{
  "num_hidden_layers": 13,
  "hidden_size": 192,
  "num_attention_heads": 6,
  "num_key_value_heads": 6,
  "head_dim": 32,
  "intermediate_size": 448,
  "vocab_size": 1906,
  "hidden_act": "geglu",
  "norm": "rmsnorm",
  "norm_place": "pre",
  "norm_eps": 1e-06,
  "positions": "rope",
  "rope_theta": 1020.0,
  "rope_fraction": 0.5,
  "qk_norm": true,
  "attn_scale": 0.319,
  "bias": "none",
  "tie_word_embeddings": false,
  "parallel_block": false,
  "extras": ["local attention windows", "shifted keys", "capped logits"],
  "init": "uniform",
  "init_std_qkv": 0.0385,
  "init_std_o": 0.00755,
  "init_std_up": 0.0385,
  "init_std_down": 0.00755,
  "optimizer": "muon",
  "learning_rate": 0.00561,
  "lr_mult_down": 3.0,
  "beta1": 0.95,
  "lr_head": 0.00465,
  "warmup_steps": 0,
  "schedule": "wsd",
  "decay_fraction": 0.832,
  "decay_shape": "sqrt",
  "final_lr_fraction": 0.1,
  "batch_tokens": [8192, 16384, 24576],
  "max_seq_len": 1024,
  "doc_mask": true,
  "train_tokens": 206400000,
  "max_steps": 13871,
  "dataset": "wikipedia_en"
}
Each number is 128 + 32 x the weight over the matrix's rms, rounded and kept within 0 to 255. Layers, rows and columns count from 0.

# layer 2 attention key, 192x192, rms 0.0953, rows 16-31, columns 0-95
[[ 99 150 147 139  87 194  63 181 115 144 117 131  67  80  95 148 114  90 125 111  94 143 142 148 129 165 135 132 115 173 172 104 114 103 109 157 181 150  95 185  84  96 136 133 143 126 120 175 146  68 129  61 143 164 104 155  86 108  91  98 119 126 186  55 117 138 147  46 125 113  78  65 181 155 110 156 160  90 170 109 123 166 164  96 161 122 153 138 105 163 141 123 106 143  82 174]
 [ 97  93 152 120 146 135 123 151 108 187 140  76 137 153  94 122  63  81 142 161 165  84 181 176 149  61 109 124 112 146 143  98  80 153 135 175  59 113 143  85 165 104 123 132 132  81 105 201 109 120  91  66 115 172 175 112 127  97 147 191 107 104  64 168  91 127  83 157 151 169 182 109 140 125  89 125 125 104 130 104 182 149 112 133 136 139 134 125 118  95 154 135  79 159  46  95]
 [162  88 106  90  65 121 106 118 132 140 192  85 148 149  81 162 107 170 156 136 136 164 148 185 145 148 142  66 106  80 123 129 159 131 165  81  94  88 107 187 143 134 122 122  99  97 129 122 103 142 145 100  83  62 130 126 132 156 134 152 151 150 121  62 119 156 111 146 104 131  79 102  52 176  92 105 195 123 125 158  69 156 115  47  81  84  84 171 151  81  55 155 174 173 120  97]
 [149 134 176 124 137 138  58  97 147 132 149  81 155 129 115 128 126  98 105 150  88  67 120  89 154 133 161 100 144 129 103 159 108 140 135 125 127 128 106  87 133 148  97  87 100 152 128 198  92 152 135 106  97 210  93 137 161  73 151 141 200 175 127 106  92 112 159 156 130 148 116 131 143  97 121 107 112 105 125 159 167  77 131 147 116 127 154 114  89  95 125 104 140 141 165 105]
 [ 86 147 152 131  90 117 172 107 120 114 118 139  96 162  69 181 191 151 103 156 156  90 104 116  86 126 119  74 148  85 116 121  80 122 128 151 144 111 126 142  88 132 125 119 130  89  96  93  86 109 118 143 112 145 115 189 132 171 123 152 153 121  93 143 118  88 230 196 132  97 127 122  72 108  78 132 132  84 127  78 133 118 106 120  61  40 106 138  92 115 126 176 141 174 152 141]
 [119 100 113  88 112 156 163 110 126  67 178 151 120 137 211 144 149  95 167 102 211 128 215 137 146 109  90 154 255 116 115 137 155 179 127 146 115 123 139  97  94 144 137 173 207 145 129 131 137 119 120 142 131 107 140 140 126 131 113 144 168  91 153 148 100 170  92  99 118 182  97 124 137 152 138 226 124  17 124 116 104 147 170 166 107 137 167 131  95 138 193 149 147 149  87 157]
 [117 183 106 104 124 181 146 158 110  86  68  71  96 153 113  96 122  82 160 137 109 150  43 149  95  99 113 133  72  79 118 121 140 137  73 114 145  60 128 155 103 127  70 174 110 166 132  77  91 112 164 136 167 128 145 157 174 102 130 169 155 135 140  92 107  85  67 125  74 133  93  92 146 129 154 222 160 102 199 149  93 147  91 105 163 114 127 126 137 132 200 139 134 146 189 164]
 [ 92 117 143 118  85 135  57 192 160 146 158 140 147 148 105 135 115 178 200 143 104 143 176  99 120 161 117 146 149 117  95 106 153 148 124 129 109 121 173 103 144 154 124 142  97 148 179 169 108  72 152 140  94 109 150 144  79 168 164 162 164 172  91  98 154 101 174 172 117 164 136  86 154 106  92 160 110 158 133 134  99 125 133 169 162 132 156  52 175 142 132 149 162 117 108 125]
 [115 157  96  88  90 153  99 101 105 166 139 102 125 181 141  75 177  74 114 119 132 135 135 120  68 121 127 147 199 119  73 122 164 129 122 135 161 110 130 158 134 150 112 155  80 144 104 125 117 102 129 116 109 111  94 141 163 148 107 171 133  50  89 113  98 146 117 137 191 140 134  99  91 159 149 167 115 134 167 167 139 126 135 119 113 140 110 114 112  57  86 125 101 151 168  91]
 [103 145 149 181 167 159  88  84 168 117 108 107  89 129 139 151 159 128 160  96 132 100 217 131 146  97 148 127 115 167 153  85 125  57 136 128 131 149 141 147 151 148 105 122  68 106 128 107 178 181 133  91 188  48 169  67 134 142 184 165 135  95 153 135 116  89  61 155  91 120 170  78  90 177 109  89 115  38 132 145 136 128 126 164 179  96  63 154  36  99 136 140 144 179 131 173]
 [ 93 175  99 158 184  98 128  83 170 124  76  93 124 160 189 127 123 150 172 191 109 163 100 142 163 112 115  76  54 155 152  93 139 119 106  86 140  81 119 133 108 177 129 112 110 127 133 180  99 137 189  76  91  51 186 102 117 140 117 109 138 144 147 176 172 114 211 103 144 201 183 129  94  45 149 144 171 102 168 103 116  99 112 144  75 129 150 137 220 145 165 199 160  82 148 141]
 [109 111 116  52 152  78 182 106 128 195  76  90 147 154 189  84 132 117 125 154 121 148 176 144 176  67 118 105 108 184 139 147 142 137 151 183 139 150 193 225 156 146 170 115  88 145 188 147 129 141 148  88 172 125 152 124 116 204 120  86  89 101 185  92  98 151 111 107 108 194 135  97 202 118 140 135 213 121  93 127  83  86 109 160 104 139 113 150  87 115 163 103 132 132 104 138]
 [162  64 163 213 135 227 108 105 135 169 195 154  85 123 134 131 151 160 174 102  91 115  96 134 149 183 116 133 142 127 134 187  62  95 100  69 144  76 128 152 131  99 189 136 144 103 125 138 144 143 142 103 161 113 113 156 107 148 125 185  56 115 110 128 139 128 148 135 134 110  91 132  84 129 133  46 192  79 143  86 127 184 163  42 121 173 165 169 142  74 134 123 180 159 158 155]
 [142 101 130 179 156 129 130  57 166 103 137 164 107 112 112 155 112 124 101 132 141 133 181 130 113 176 168 141 171 102 106 138 105 153 156  95 137  61 158  59  84  60  49 135  85 138 112 165 134 157  93 108 153 178 169 150  99 147 102 132 142 162  71 141  99  83 161 148 158 198 148 183 140  99 187 124 129  90 118 125  91 147 136 110 151 146 175 114 103  89 143 105 129 101 134 176]
 [148 109  68 147 144  83 140 104 107  91 120 150 149 118  96  48  95 191 120 157 195  92  92  74 140  97 163 123 107 133 124 171 114  79 183 215  86 162 102 176 144 167 159 103 174 165 131 174  86 109 117 181  75 109 114  90  91 174 139 180 104  68 147 156 153 130 139 195 135 110 165 170 118  82 200 132 112  93  81 127 132 163 163  69 158 132 161  95 159 171 140 149 123 105 100 210]
 [153 117 171  64 108  68 115 155 150 141 125 148 113 126 106 175 132  59 146 179  70 138 107  95 115 128 116 156 131 174 125 134 136 153 132 105 170 100 118 135 110 125 136 135 123 146 116 141 141 188 131 123  74 125 150 116 173 156 104 134 131  60 164 101  93  60 113 166 187 160  87 169 124 171 136 155 113 169 129 150 141 230  74 149  66 202 106 156  95 172  80  84 134  99 153 174]]
# layer 2 attention query, 192x192, rms 0.0979, rows 17-31, columns 0-95
[[150 135  85 152 147 139 101 143 134 124 167 122 126  79 164 197 157 118 132  80 135 170 186  44 126 141 139 134 138  81  79 114 148 127  73 131 159 126 119 134 140 123 153 106  75 100 107  79  91 127 104 149 113 135 167 176 118 155 117 125 128 129  98 112 116 126 166  81 167 105  96 117 133 113  47  75  64 129 125  77  93 130  87  95 162 109  98 169 123 175 116 138 163  73 143 165]
 [115 151 130 142 104 182 115 156 151 113 110 114 153  65 156 120 133  75 103 128  93 145  90 110 103 150 160 107 122 121 138 114 133  90 135 151 129 127 109  87 150 151  80 107  97 126 114 195 124 152 130 161 175 114 137 149 147 145  71 120  99 155 139 118 115 167 129 183 102 179 119 156 113 151 159 128 108 175 168 153 135 118  60  93 208  98  69 172 158 125 168 197 104 126 191  80]
 [140 199  71 131  86 176 170 162 158 159 146 176 143 151  97 122 127 164 104  65 125 164  93 122  91 119  72  71 208  76 153 125 173  92 144 123 117 143 125 161 129 165 136 147  73  94 145  73 124 118 145 116 122 109 102 134 153 178 170 138 165 136  80  60 115 141 131  97 137 124 118 120 164 160 139 165 112 130  97 103  60 145 114 125  99 143 141 175 162 202 160 116 102 168  80  61]
 [ 78 115 126 147 107 110 140 105 180 141 104 125  98  89 137  73  89 137 161  84 151 133 191 230 207 117 120 184 106 109 160 112 122 148 154 116  96 132 127 145 168 151 106 100 130 103 116 132 157 139 136 138 181 133 129 122 196 179 152 119 159 119 145 139 140 129 117  77 131  95  88 150 129  32 150 120  91 147 174 162  78 159 145 190 150 144 164 130 173 167 120 162  90 101 203 100]
 [125 176 153  94 112 142 151 141 143 155  57 102 114 134  82  88 122 113 134 123 199  97 116 195  81 166 176 167 166 181 110 134 167 127 115  89  93 153 174 116 122 137  70  90  18 107 213 156 126 107 135 126  43  57 119 157 189 168 152 122 149 161  96  77 167  96 190 112  97 170 176 195 209 151 125  99 130 126  90 153 104 118 102 158 121 131 144 119 158  79 141 152 120  61  99 107]
 [167 141 111  82 100 184 113  89 149 179  99  77 115 109 122 150 177 156 119  97  19 153 114 189 122 157 137 124  87 101 164 149 176  79 127 106 144 125  84 122 124 134 172 150 133 102  95 115 213 110 136  37 127  75 110 159 153 121  95 116 189 147  77 156 148 130  88 111 101 189 169 186  94 125 153  72 173 135 148 147 112 116 150 210 136 143  57 115  80 142 135 104 125 115 130 112]
 [141 148  72 153  90 138 189  58 182 159 182 130 154 191 126 148 114 152 162 106 110 120  88 158 173  79 137 117  94 158  99 134 131  50 107 116 106 104 105 111 114 139 146  85 168 129  72 142 171 130 152 104 167 111 128 154 150 146 127  65 130 132 101  63 106  83 132 211 145 115 140 108 151  83  55  88 154 105 141  80 111 123 115 128  94 197  86  78 116 148 191 137 142  88  97 109]
 [178  86 119 142 114 151 154 184  77 134 119 130 156 146  90 181  88 111 131 147 198 141 105 183 161 111 107  86 124 107 112  61 114 123 161 144  95 119 158 142 130  91 105 113  86 106 179 113 105 111 100  71 134 151 105 166 191 174 118  82 107 122 178 115  97 136 122 124  90 117 107 145  58  80 122 109 124 149 144 137 110 104  87 107 114  98 158 115 155  78 117 103 114 104  99 126]
 [ 68 157 128 133 164 120 126 121 141 167  79  75  99  75  78 183 121 110  78 132  98 106  73 101  83 162 122 152  58 146 110 135 112  45 118 115 170  78 154 109 161  64 105 173 152 136  98 161  67  85  80  87 112  82 142 156 126 102 122 185 134 102 146 174  72 178 104 118 152 128 139 119 151 145 118 123 116 162  85 167 128 141  78 117  46 159 168 112  69 145 148 205 169 161  99 169]
 [155 147 106 151 158 161  86  93  91  85  82  57 100  82  98  97 171 149  80 139 148 182 109 148 120 140 113 123  90 134 154 109 175 119 101 152 123 127  60 128  90 105  83 133  85 180  72 122 170 128 134 121 138 235 107 158 130 124  94 130 134 104 135 116  55 118 155 172 112 156 115 119 140 135 140 148  93 140 121 121 176 105 179  95 201 176 171 111  90 117 133 135  97 138 177 172]
 [ 71 147 179 126  91 156 134 164 151 100 151 135  92 142 201 149 114 138 129  92 131 132 185 153 147 187 161 145 157 181 182 121 135 158 110  90 131 169 130 103 104 153 112 129 152 114 147 113 155  96 111 108 172  88 146 193  96 129 123 121 125 122 136  99 136 179 181 147 146 165 132 151 156 135 108 152  87 108 104 145 118 158 108 119 156 158 120  91 123 102 104 117  94 141  88 160]
 [ 30 126 118 132 108 157 116 179 170 149  65 116 104 123 107 116 102 152 142 132 147  85  93  88  84 177 140 104 170 104  94 109 100 152 147 113 142 100  91 195 122 161  77  66 156 212 106 163 184 180 152 167 134 188 104 150 166 154 173 159 136  90 178  83 160 131 111  75 175 186 163  91  52 124  78  67 132 165 147 171 189 128  43 134 152 124  87 141 135 139 105 124 107 147 148 138]
 [157  97 112  74  43 157 106 156 106 165 168 103 128  81 105  97 154  61 162 212 133 140  98  61 104  88 135 144 118 132  80 155  93  83 125  75 120 151 141  91 181 139 104 177 181 178 129 145 156 154 112 134 137 120  95 115 162 160 117 116 144 124  84 103  97 115  87 152 120  98 197 123 185  66  65 127 114 153  91  81 166  64 101 152  96  98 112  95 118 130 140 117 160 161  71 141]
 [196 102 206 112 197 139 163 173  98  55 110 135  93 146 149 113 125 134 100 107 140 149 115 153  93  47  59 110 157 139 120 159 111 177 124 121 105  94  57 111  65 145 134 134 198 120 150 145 143 157  82 100 179 145  69 158 135  55 135 137  71 165  98 168 116  92 137 165 122  83  62 194 158 194 111  94 174 133 132 117 121  94 180  70  88  94 138 107 153 174 115 164 166 118 129 129]
 [157  83 179 125 143  94 130 112 154  76 140 216 143 149 196 138 142 150 137 159 168 170 100 102 123  82 141 111 131 133  99 139 191 126 145 181 100 201 102 150  78  83  95  95 183 139 148 115 107 107 124 169 172  14 174 148 166 140 146 108  83 139 127  71 159  39 186 148 193 115 143  72 113 120 138 170 133 136 145 145  83 131 119 102 209  92 160  86 133 170 109 177 157  94 142  91]]
# layer 2 attention value, 192x192, rms 0.101, rows 0-20, columns 0-95
[[171 150 149 126  91  99 134 164  94 147 180  84  78 168 112 140 109 177 139 143 110  40 144  76 123 136  57 139 119 102 168 142 120 153 179 114  58 115 142 128 139 161 101 111 133 124 115 158 126 134 170 107 164 130 169 144 120 122 127 143 112 211 170 169 145 136 148 140 145 153 127 150 100 158 157 142 130 157  99  92 108 145 179 103 155 137 163 197 204 157 136 173  97 129 171 148]
 [122 105  86  80 107 135 156 140 153 132 142  85 153 108 130 162  80 109 110 108  72 127 119 119  89 163 148  99 107 115  59 159 171 118 180 139 129 102 126  85 103 128 175 154 114 177 137 126  80 157 101 119 141 183 130 134 113  73 109 179 125 185 115 153 159 110 129 191 130 100 115 189  94 136 119 130 110 114 159 116 124 117  93 183 114 120 126 179 110 183 133 183 160  97 122 117]
 [152  93 159 159 126 137 150 108 112 146 137  98 125 128 102 112 119 160 180 109 105 162 186  95 114 124 114 142 111 132 151 137 127 100 121 126  55 137 118 111  94  96  97 123  88 158  91  33 133 135 139  73 140 113 132 123 113  43 116 136 122 155 120  90 105 108  70 139  72 124 134  60 165 113 127 138 143 154 117 124 141 139 128 102 111 136 193 188 158 129  95 135 133 127  93  89]
 [153 115 163  98 145 122 186 146 122 126 159 137  80 106  93  98 166 122 152 118 139  99 151 140 144 114 191 127 133  89  44 118 122 117  90  32 175 184 109 127 162 116 133 112 151 134  87 164 126 120 133 195 157 124 177 189 131 168 118 119  83 185 176 174 121 112 142 137 150 154 176 118 153 170 109 157 118 126 135 136 152  93 123 194 115 140 137 132 138 150 130 115 170 100 127 108]
 [110 145  86 127 123  96 123 124 126 135 120 140 119  96 124 149  99 116 143 150 117 141 174 136 148 198 115 153 168  82 134 148  65  94 199 106 116 104 159  99  89 147  87 125 110 125 139 127 114 193 180  78 142 137 166 180 119 160 100 150  89 118 119  76 119 156 118 125 169 151 132 104 190 101 148 189 163 126 117 108 127  88 170  95 106 100  91 150 123 143 141 166 123 118 125 150]
 [181 136 126 144  86  83 144 114 147 125 130 135 113 129 177 123 109 145 112 138 202 170 150 148 171 161 147  80 131 125 105 109 117 203 154 134 115 162 198  53 113  90  75 112 125 123  93 115 130 167 126 160 163  60  88 212 103 195 142 180  90 127 151 130 145 159 131 167 108 124 114 150 124 174 139 154 113 108 179 141 119  99 118 141  69 105 168 131  75 154 104 149 103  82 137 138]
 [116  82 134 153 144 138  90 130 158 146 113 129 163 107 182  77 110 142 126 107  63  60 140  94 184 187 117 110 120  95 111 136 118 132  79 136 104 177 162 120 114  95 124  94 148  98 124 167 159  44 118  68 129 171 165 134 138 149  62 107 130 134 124 155 156  70 114  99 145 169 130 141 141 146 156 123 156 120 207 131  98 146  97 141  79 129 141 140 171  87  79 138 103  92 147 102]
 [118 112 144  71 101  90 114  91 147 146 173 110 118 173 164 142 114 132 111 204 121 164 105 113 125 153 175  95  87 102 108 123 176  62 135  70  92  85 142  72 126  79 171 158 141  90  87 141  81  82 137 157 156 138 159 167 162  79  98 156 141 130 116 135  71  91 163 120 143 124  83 129  83 175 160  91 164 123 100 110 107 126 152 113 131 128 164  80 123 164 113 144 181 113 113 159]
 [175 154 143 115  98 163 161 144 105 100 102 106 147 166 138  89 126 163 122 127 170 121 133 132 136 121  87 140 132 151  85 135 180 127 109 143 142  95  71 123 194 113 130 156  67 146 148 127  84 112 154 100 170 162 117 127 145 157 125 114 101 180 170 151 111 205 175 160 118 168 141 116 171  64 156 137 147 133 149 173  82 154 165 146 118 123 133 156 148 126 129  65 137 136 163 111]
 [106 158 121  76 157 153 153 140 166  71 120  82  66 109 139 130 124 185 125 177 134 145 150 126 178 150 147 148 169 134  82 142 147 164 177 136  91 147 206  75 120 110 117 120 184 124 141 128 155 139 136 118  93 171 171 103  85 129 151 102 156 127 128 111 108 130 134 138 188 161 129 122  82 124 126 185  91 108 138 130 208 119  51 153  72 130 109 168 121  81 143 174 122 112 117 103]
 [116 112 169 140 101 120 133  99 129 125 112 147  97 124 134 191  94  66 128 151 133 135 120 151  77 120  79 108 126 119  79  91 124 136 162 186 104 142 125 180 109 145 100  94 118 113 118 176  23 166  65  94 126 150 152  72 126  99 115 150  90 125  80 159 107 131 128 157  77 186  94  69 128 106 180 111 136 160  72 121 152 122  80 150  56 108 107 160 113  86 118 144 103 180 110  63]
 [117 110 120 126 158 126 137 209 161 154 141 123  87 139 160 110 139 113 149 124 139  88  98 110  79 140 212 132 144 109 110 130 151 153 130 143 134  77 159 146 101 140 192 117 159 126 149 138 116 116  52 161  93  96  80  95 128 141 120  84  97 144  87 123  92  76 122 157 142 146 116 178 146 173 181 130  98 161 136  94 188  95 205 114 111  83  88 102 107  81 140 158  36 116  92 140]
 [133 157 142 173 154 152 165 122  71  78 120 174 117 137 129 174 167  66 119 149 106 156 148 144  94 140 137 119 105 109 122 121  72 132 105 145 120 133 123 137 133 128 106  94 153 175 129 146 112 165 154 124 155 109 115 205  89 142 163 133 151 104 126  89 161 169 161 128 138  96 105 174 152 111 171 158 100 174 145 154 146 142  89 120 177 128  96  81 134 125 123  97 145 124 174 165]
 [135 100 142  96  95 128 158  61 113 108 127 163 146 156 127 140  82  98 141 129 150 131 152 174 124 170 190 118 104  78 146 117 125 104 158  94 112 170 111 176  94 143 121 149 125 165 125 163 144  70 155 140 140 129 164 166  96 103 143  97 130  80  96 119 126 135 114 154 133 122 103 151 104 151 121 199 130 146 175 146  58 123 160 155 134 117  89  99 170 158 123  90 113  65 161 108]
 [134 125 149 139 154  86 139 163 162 138 128  81 102 160  68 133 122 121  44  72 146 106  87 136 134 200 115 156 102  57 156 123 117 114 145  35 143 146 126 129 185 133 179 123 122 119 195 150 134 127  90 162 197 120 134 138 105 126  92  81 115 128  98 127  74 165 118  86 131 177 153 133 139 142 184  99 156 134 126 122 120 190 148 166 105 126 133 141  92 148 112 133 119 126 145 135]
 [121 112 144 119 114  73 164 115 140 149 186 231 115  76  82 161 153  93 102 147 139  99 120 103 153 102 129  93 136 111 168  61 166 105 155 153 114  97  96 110 112 138 117 129 100 116 152 169 183 113 144 127 121 210 118  79 139 125 124 183 218  66 153  96 131 110 102 126 159 143 131 116 151 144 128 138 209 135 103 111 169 145 152  88  60 145 160  95 141  96 131 103 146 106 103 125]
 [ 72 153 133 115  91 131 105 127 102  72 191 152 114  90 165 121 130 173 127 162 176 133 155 106 159 123 174 151 118 133 128 120 107 153  53  99 174 108 189  79  64 101  96 104 143 148 126 164 100 131 152 100 126  97 102 163 108 112  94 163 174 133 154  44 119 162 120  97 122 194 148 138 164 158 118 132 126 104 118 169 123 172 115 110  73 147 170 108  65  95  97 127 119 177  96 171]
 [113 196 101 162  92 159 117 131 132 116 130 140 147  96 120 153 182 162 175 144 149 152 171  67 132 117 102 168 131 112 120 150 134  70 153 110 113 152 119 101 105 131 104 140  93 126 170 133  78 205 106 128 165  96 183 111 141 150 106 136 139 173 136 117  98 141 150 137 117 144 188 138 111 176 156 150 134 150 168 129  61 138  95  83  88 182 154  99 172 113 134 149 106 132 131 111]
 [111 164 116 132 132 103 106  92 126 114  98  62 142 172  98 123 163 128 140 131 143 114 141 185 152 136 139 137  74 169 136  92  98 157 150 157 107  98 119 186 142 162 109 101 144  63 154 176 130 128 117 128  94 128 126 110 116 166 146 156 137 133 132 131 148 161 127 152 163 206 126 123 153 131 171  83 144 211 197 150 131 156 112 168 140 127 144 167  98 161  82  75  75 121 107 101]
 [ 49 113 111 117 122  99 183 156 138 111 148 151 149 106  99 120 180  92  93  96 125  77 130  73 120 110 129 138 111 121 135 148 147 169 196 155  95  86 118 116  83  97 124 122 139 147 136  88 150 137 153 135 177 132 129  87 155 115 117 165 182  95 138 119 149  92 192 136  55 143  84 143  83 133  69 164  51 175 172 161 131 118 110 160 136  94 131 170  72  90 126 131 164 134 112 158]
 [ 96 103  85 151 116 142 118 156  90 145 125  91 136 103  73 136  46 132 128 144 133  85 104 166 193 161 136 132 130 104  74 140  83 124 155 104 144 116  67 147 126 159 116 175 207 133 176 140  57 169 137 124 114 151 134 150 100  77 118 140  97 131 119 154 160 115  92 103 100 121  59 142 110 194 105 142 133 115 175 141 149  98  80 143 139 118 172 152  82 109  83  61 123 107 150 194]]
# layer 2 attention output (transposed), 192x192, rms 0.0913, rows 0-19, columns 0-95
[[ 96 127 133 165 113 116 156 138  99 168 105 149 103 133 158 155 222 216 112  57 101 149 160 103  82 141 140 131 141 139 172 147  77 118 111  94 125 120 118 111 125  55 138 129 168 110 128  75 126  95 116  99  91 128 184 158 100 140 173 148 121  97 153 126 102  81  86  78 148  78  93 142 153 112 117  39  99 177  80 155 130 134 168 122 199 107  96 140  71 103 143 140  96 174 102 110]
 [108 101 126 180 132 127 129  82 165 103  73  84 156 117 128  95 157 127  75 162 121 124  78 105 123 102 104  96 163 116 140 118 146 152  52 117 124 160 148 153 195 165  82 103 139  86  99 167 123 117 103 117 181 108 145 137  66 153  70 131 126  79 127 154 148  92 153 121 150 140 144  79 203 120 118 136 183 140 128 117  81 111 130 126 134 128 106 116 104 155 115  98 100 165 135 113]
 [159  96 184 173 168 133 155 102 114  32 100 113 152  84 122 129  86 115  91 133 116 154 123 139  84 114 134 137 198 133  85 126 150 102 135 144 111 117 122  78 144 129 173 127 160  92 168 146 134  84 138  59 140 131 148 132 128  95 138 141 127 151  71 155 181  97 146 119 201 124 140 166 154  91 159 110  73 199  86 116 130 169 120 125 133 148 128 158 161  89 131 108 106  85 158  99]
 [150 127 177 143  91  34  71 169 124 135 133 147 138 113 132 121 126 115  77 176 105 131 128  69 114  99 127 141 136 102 154 139 148 109 139  52  96  64 169 132 106 108 102  96 130  77 113 135 115 148 118  97 104 147  99 131 158  89 138 129 107 117 152 117 132  79 131 125 160 144 183 152 158 154 166 126 169 157  90 114 127  61 136 115 160 126  94 148 135 123 139 134 157 106 138 122]
 [122 139 193 176  89 128  96 144 169 161 133 133 133 100 119  95 149 156 143 127 179 116 127 136 118  91  96 115 139 159 125 215 172 191 141 156  86 197 170 143 132  91 246 118 132 160  83 121 111  86 164 145 150 119 130  97 116 103 128 132 150 122 151 144  81 127 130 117 151 124 118 115 116  72 141 119 144 165 112 175 104 128 126 123 104 101  90 124  92 154 112 137 123 143 116 172]
 [ 73 147 105 109 159 119 100 135 149 144 109  86  88  94 123 129 117 105 157 125 130 143 159 114 172  95 112 133 106 117 120 109 107 142  92 127  83 156 141 135 136 138  89 153 172  80 199 137 127 134 141 163 105 120  63  91 108 139 147 122 135 119 147  82 127 113 121 145 220 121  87 140 171 155 125 145 126 184  92 163 133 162 133 157 122 126  78 143 120 119 129 174 170 178 134 157]
 [172  96 131 127  52 117 143 175  91  42 158 105  83 106 134 167  84 131 138 103 146 202 159  91 150  72 146 190  94 129 107  92 102 156 120 131 154 140 138 170 154 203 191 193 158 153 132 101 103 152 144 117 176 116 123 135 125 112 117 159 104 158 159  58 178 176 145  92 129 105 137 136 124 108 118 140 146 222 110 160 113 143  94 129 100 128  95 132 125 128 138 168 140 132  75 115]
 [131  71 117 122 116 195 173 184 176 109  85 109 147 125 108 111 160 114  91  77 125 136  62 167 166  93  92 132 111 113 106 156  63 104 209  81 114 184 111 141 118 117  89 121 221  62 185 125  79 109 145 138 114 148 127 150 126 136 145 124 134 114 212 131 121  58 150 152 151 101  92  98 159 107  78  81 119 167 117 111 208  58  97  77 127  94 123 179 107 163 120  93 133 133 107 118]
 [147 194 132 105 128 186 161 145 173 145 131 102  81  98 159 120 137 105  95 128 138 131  80 119 100 148  87  94 126 124 150 155 111  93 132  90  76 174 150  66  78  78 131 124 122  93  65 119 122 173 132  99 198 139 123 115  77  58 129 127 105 162 107 148 151  92 158 194 103 141 110 168 108  92 153 159 115  83 131 139 151 104  56 160 122 121 103 103 115 139  91 105 116 195 120 157]
 [176 151 146 114 113  56 139 122 154  96 128 174 143 134 123 142 154 178 103  88 140 115 142 174 119 144 111 117 131 112 177  88 148 152  92 120 121  55 115 132 149  98 191  90 142 148  75 131 162  65 116 191 104 167 138 137 142 139  98 192 165  56  91  86 118 113 122 130 149 160 115  85 136 164  82 119 120 111  57 121 102 153 119 126 174 148  97  98 114  99 116 119 131 147 136 152]
 [100 130 147 138 109 120 139  58  50  96 120  77 106 164 103 118 118 214 115  71 140 142 116 174 132 157 165 132 139  52 109 140 110 186 125  91  77 176 110  61 141 168 142 149 100 159 127  71 145 186 147 115  39  86  98 157 160 140  89 115 105 128 113 202 126 154 199  81 145 141  96 148 137 135 167 141  84  86 109 148 169  76 124 174 138 172 175 134 148 119 160 159 102 192 161  99]
 [ 98 149 158  80 116 197 141 164 106 142  64 175  79 127 122 139 147 173 133  93 107 209 117 111 151 127 131 160  96 132 103 108 116 125 144 110 106 111 122 156 196  80 110 137 162 191 109 136 118 131 165 124 101 122 107 134 164 126 183 135 191 118 114 125 132  95  88 147 108 156 138  63 145 163 154  87 140 178  67 119 180 137  94 197 145 140 192  77  70 121 127 181 120 167 147 145]
 [160 161  84 118 144  73 101 137 110 174 157 140 128 127 124 114  94 169  78 106 148 145 112 101 198 152 138 184  96 120  96 133 174 109 102 146 121 103 125 122 106 142 121 131 156  94 110 126 124 128 150 172 102 202 119  65 115  99 131 123  78 125 102 129 119  99  88 134 104  70 130 110 121 141 160  99 108  76 107 145 157 122 132 114  61 164 150 170 111  94 125 125  88 129 125 190]
 [105 146 121 121 162  86 104 144 137 127 106 108 102 153  41 124 153 104 120  72  89 167 139 112 136  99  62 130 141 169 153 105 119  97  84 164 165 153 152 134 118  37 123 141 141 131 173 112 126 111 133 188 101  90 130  98 136 117 103  95  90 123 154 119 104  86  89 115 123 140 186  81 100 144 132 137 162 127 132 131 161  95 123 137  90 130  91 141 145 109 104  68  84  97 135 143]
 [100 121 127  96 125 172 151 128 101 133  92 122  96  71 140 113 162 140 142 138  57 131 146 152 119 132 156 135 115 124 129 137  90 192 149 112 113  56 124 114 125  98 127 147 134 171 137 100 176 195 155 133 105 155 121  72 136 111  89 155 126 133 163 185 105  89 101 162 164 147 139 115 102 141  95 156  89  90 124 157 214 154 130 144 182 114  59  94  99 125 104  66 152 136  96 102]
 [137  81 199 116 112 121 122  71 146  96 160 139 216 168 152  73 175 171 196 133 139 131 166  48 182 133 134 188 132 156 164 118 101  33  95 204 156 156 179 210 153 171 112 113  98 150 146  96  98 103 164 167  96 110 176 130 201 160 147  45 206 121 114  82 110 166  90 170 153 125 146 179 117 101 100 154  59 109  94 113  96 109 148 110 177 107  96 120 176 128 137 119 166 127 104 121]
 [189  88  93 116 169 150 142 123 118 168  84 166 124 142 129 136 110 131 104 123 145 132 121 101 136 114 129 135 145 111  97 170 146  99 208 139 129 111 124 110  80 140 121 141 165 123 189 127 153 108 178 141  80 162 177  46 132  90 168 137 113  84 136 102 114  78 155  81 147 158 161 125 210 159 152 109 148 164  85 101 163  66 159  90  87  55  99 174 194 118 131 147  99 108  69 157]
 [131 124 123 132 130 123 114  92 108 152  92 133 148 128 190 132 133 103  72 145  99  82 103 137 136 135 132  83 110 103  83 188 123 165 137 143 150 102 155  98 112  84 164 144  99 160 108 128 137 112 137 142  94 145 154  74 140 180 153 156 128 132 132 120 174 166 126 172 141  71 123 106 157 184 129 129  97 191  86 198 141 112 135 161  98 129 125 164 130 188 129  97  87 142 131 172]
 [ 92 156 100 126 119 124 155  60  58 146 108 148 145 128 195 107 123 135 160  84 199 118  79  97 126  82 149  91 170 130  89 113 140 106 126 108 142 153 114  91 117 136 124 143  88 130 111 103 141  87 119 106 102 102  96  84 118 118 119 125 118 130  97 152 118 166 142 175 127  81 119 135  99 117 120 142 172 113 140 184 144  97  91 126 134 159 188 115  44 133 161 204 114 190 130 123]
 [126  79 168 135 107 150 116 115 148 160 145 128 110 134 124 141 140 165 133 199 139 110  55 155 125 113 111 136 162 148 128  60 139 125 112 168  83 170 130  93  89 158 149 134 127  93 122 152 136  84 140 119 122 211 147 142 105 179 137 110 130 145 149  80  53 101 122 139 175 116 145 107  82 124 110 146 177 121  94 147 106 165  71 101 122 139 187  77 134 158 137 144 111 121 109 101]]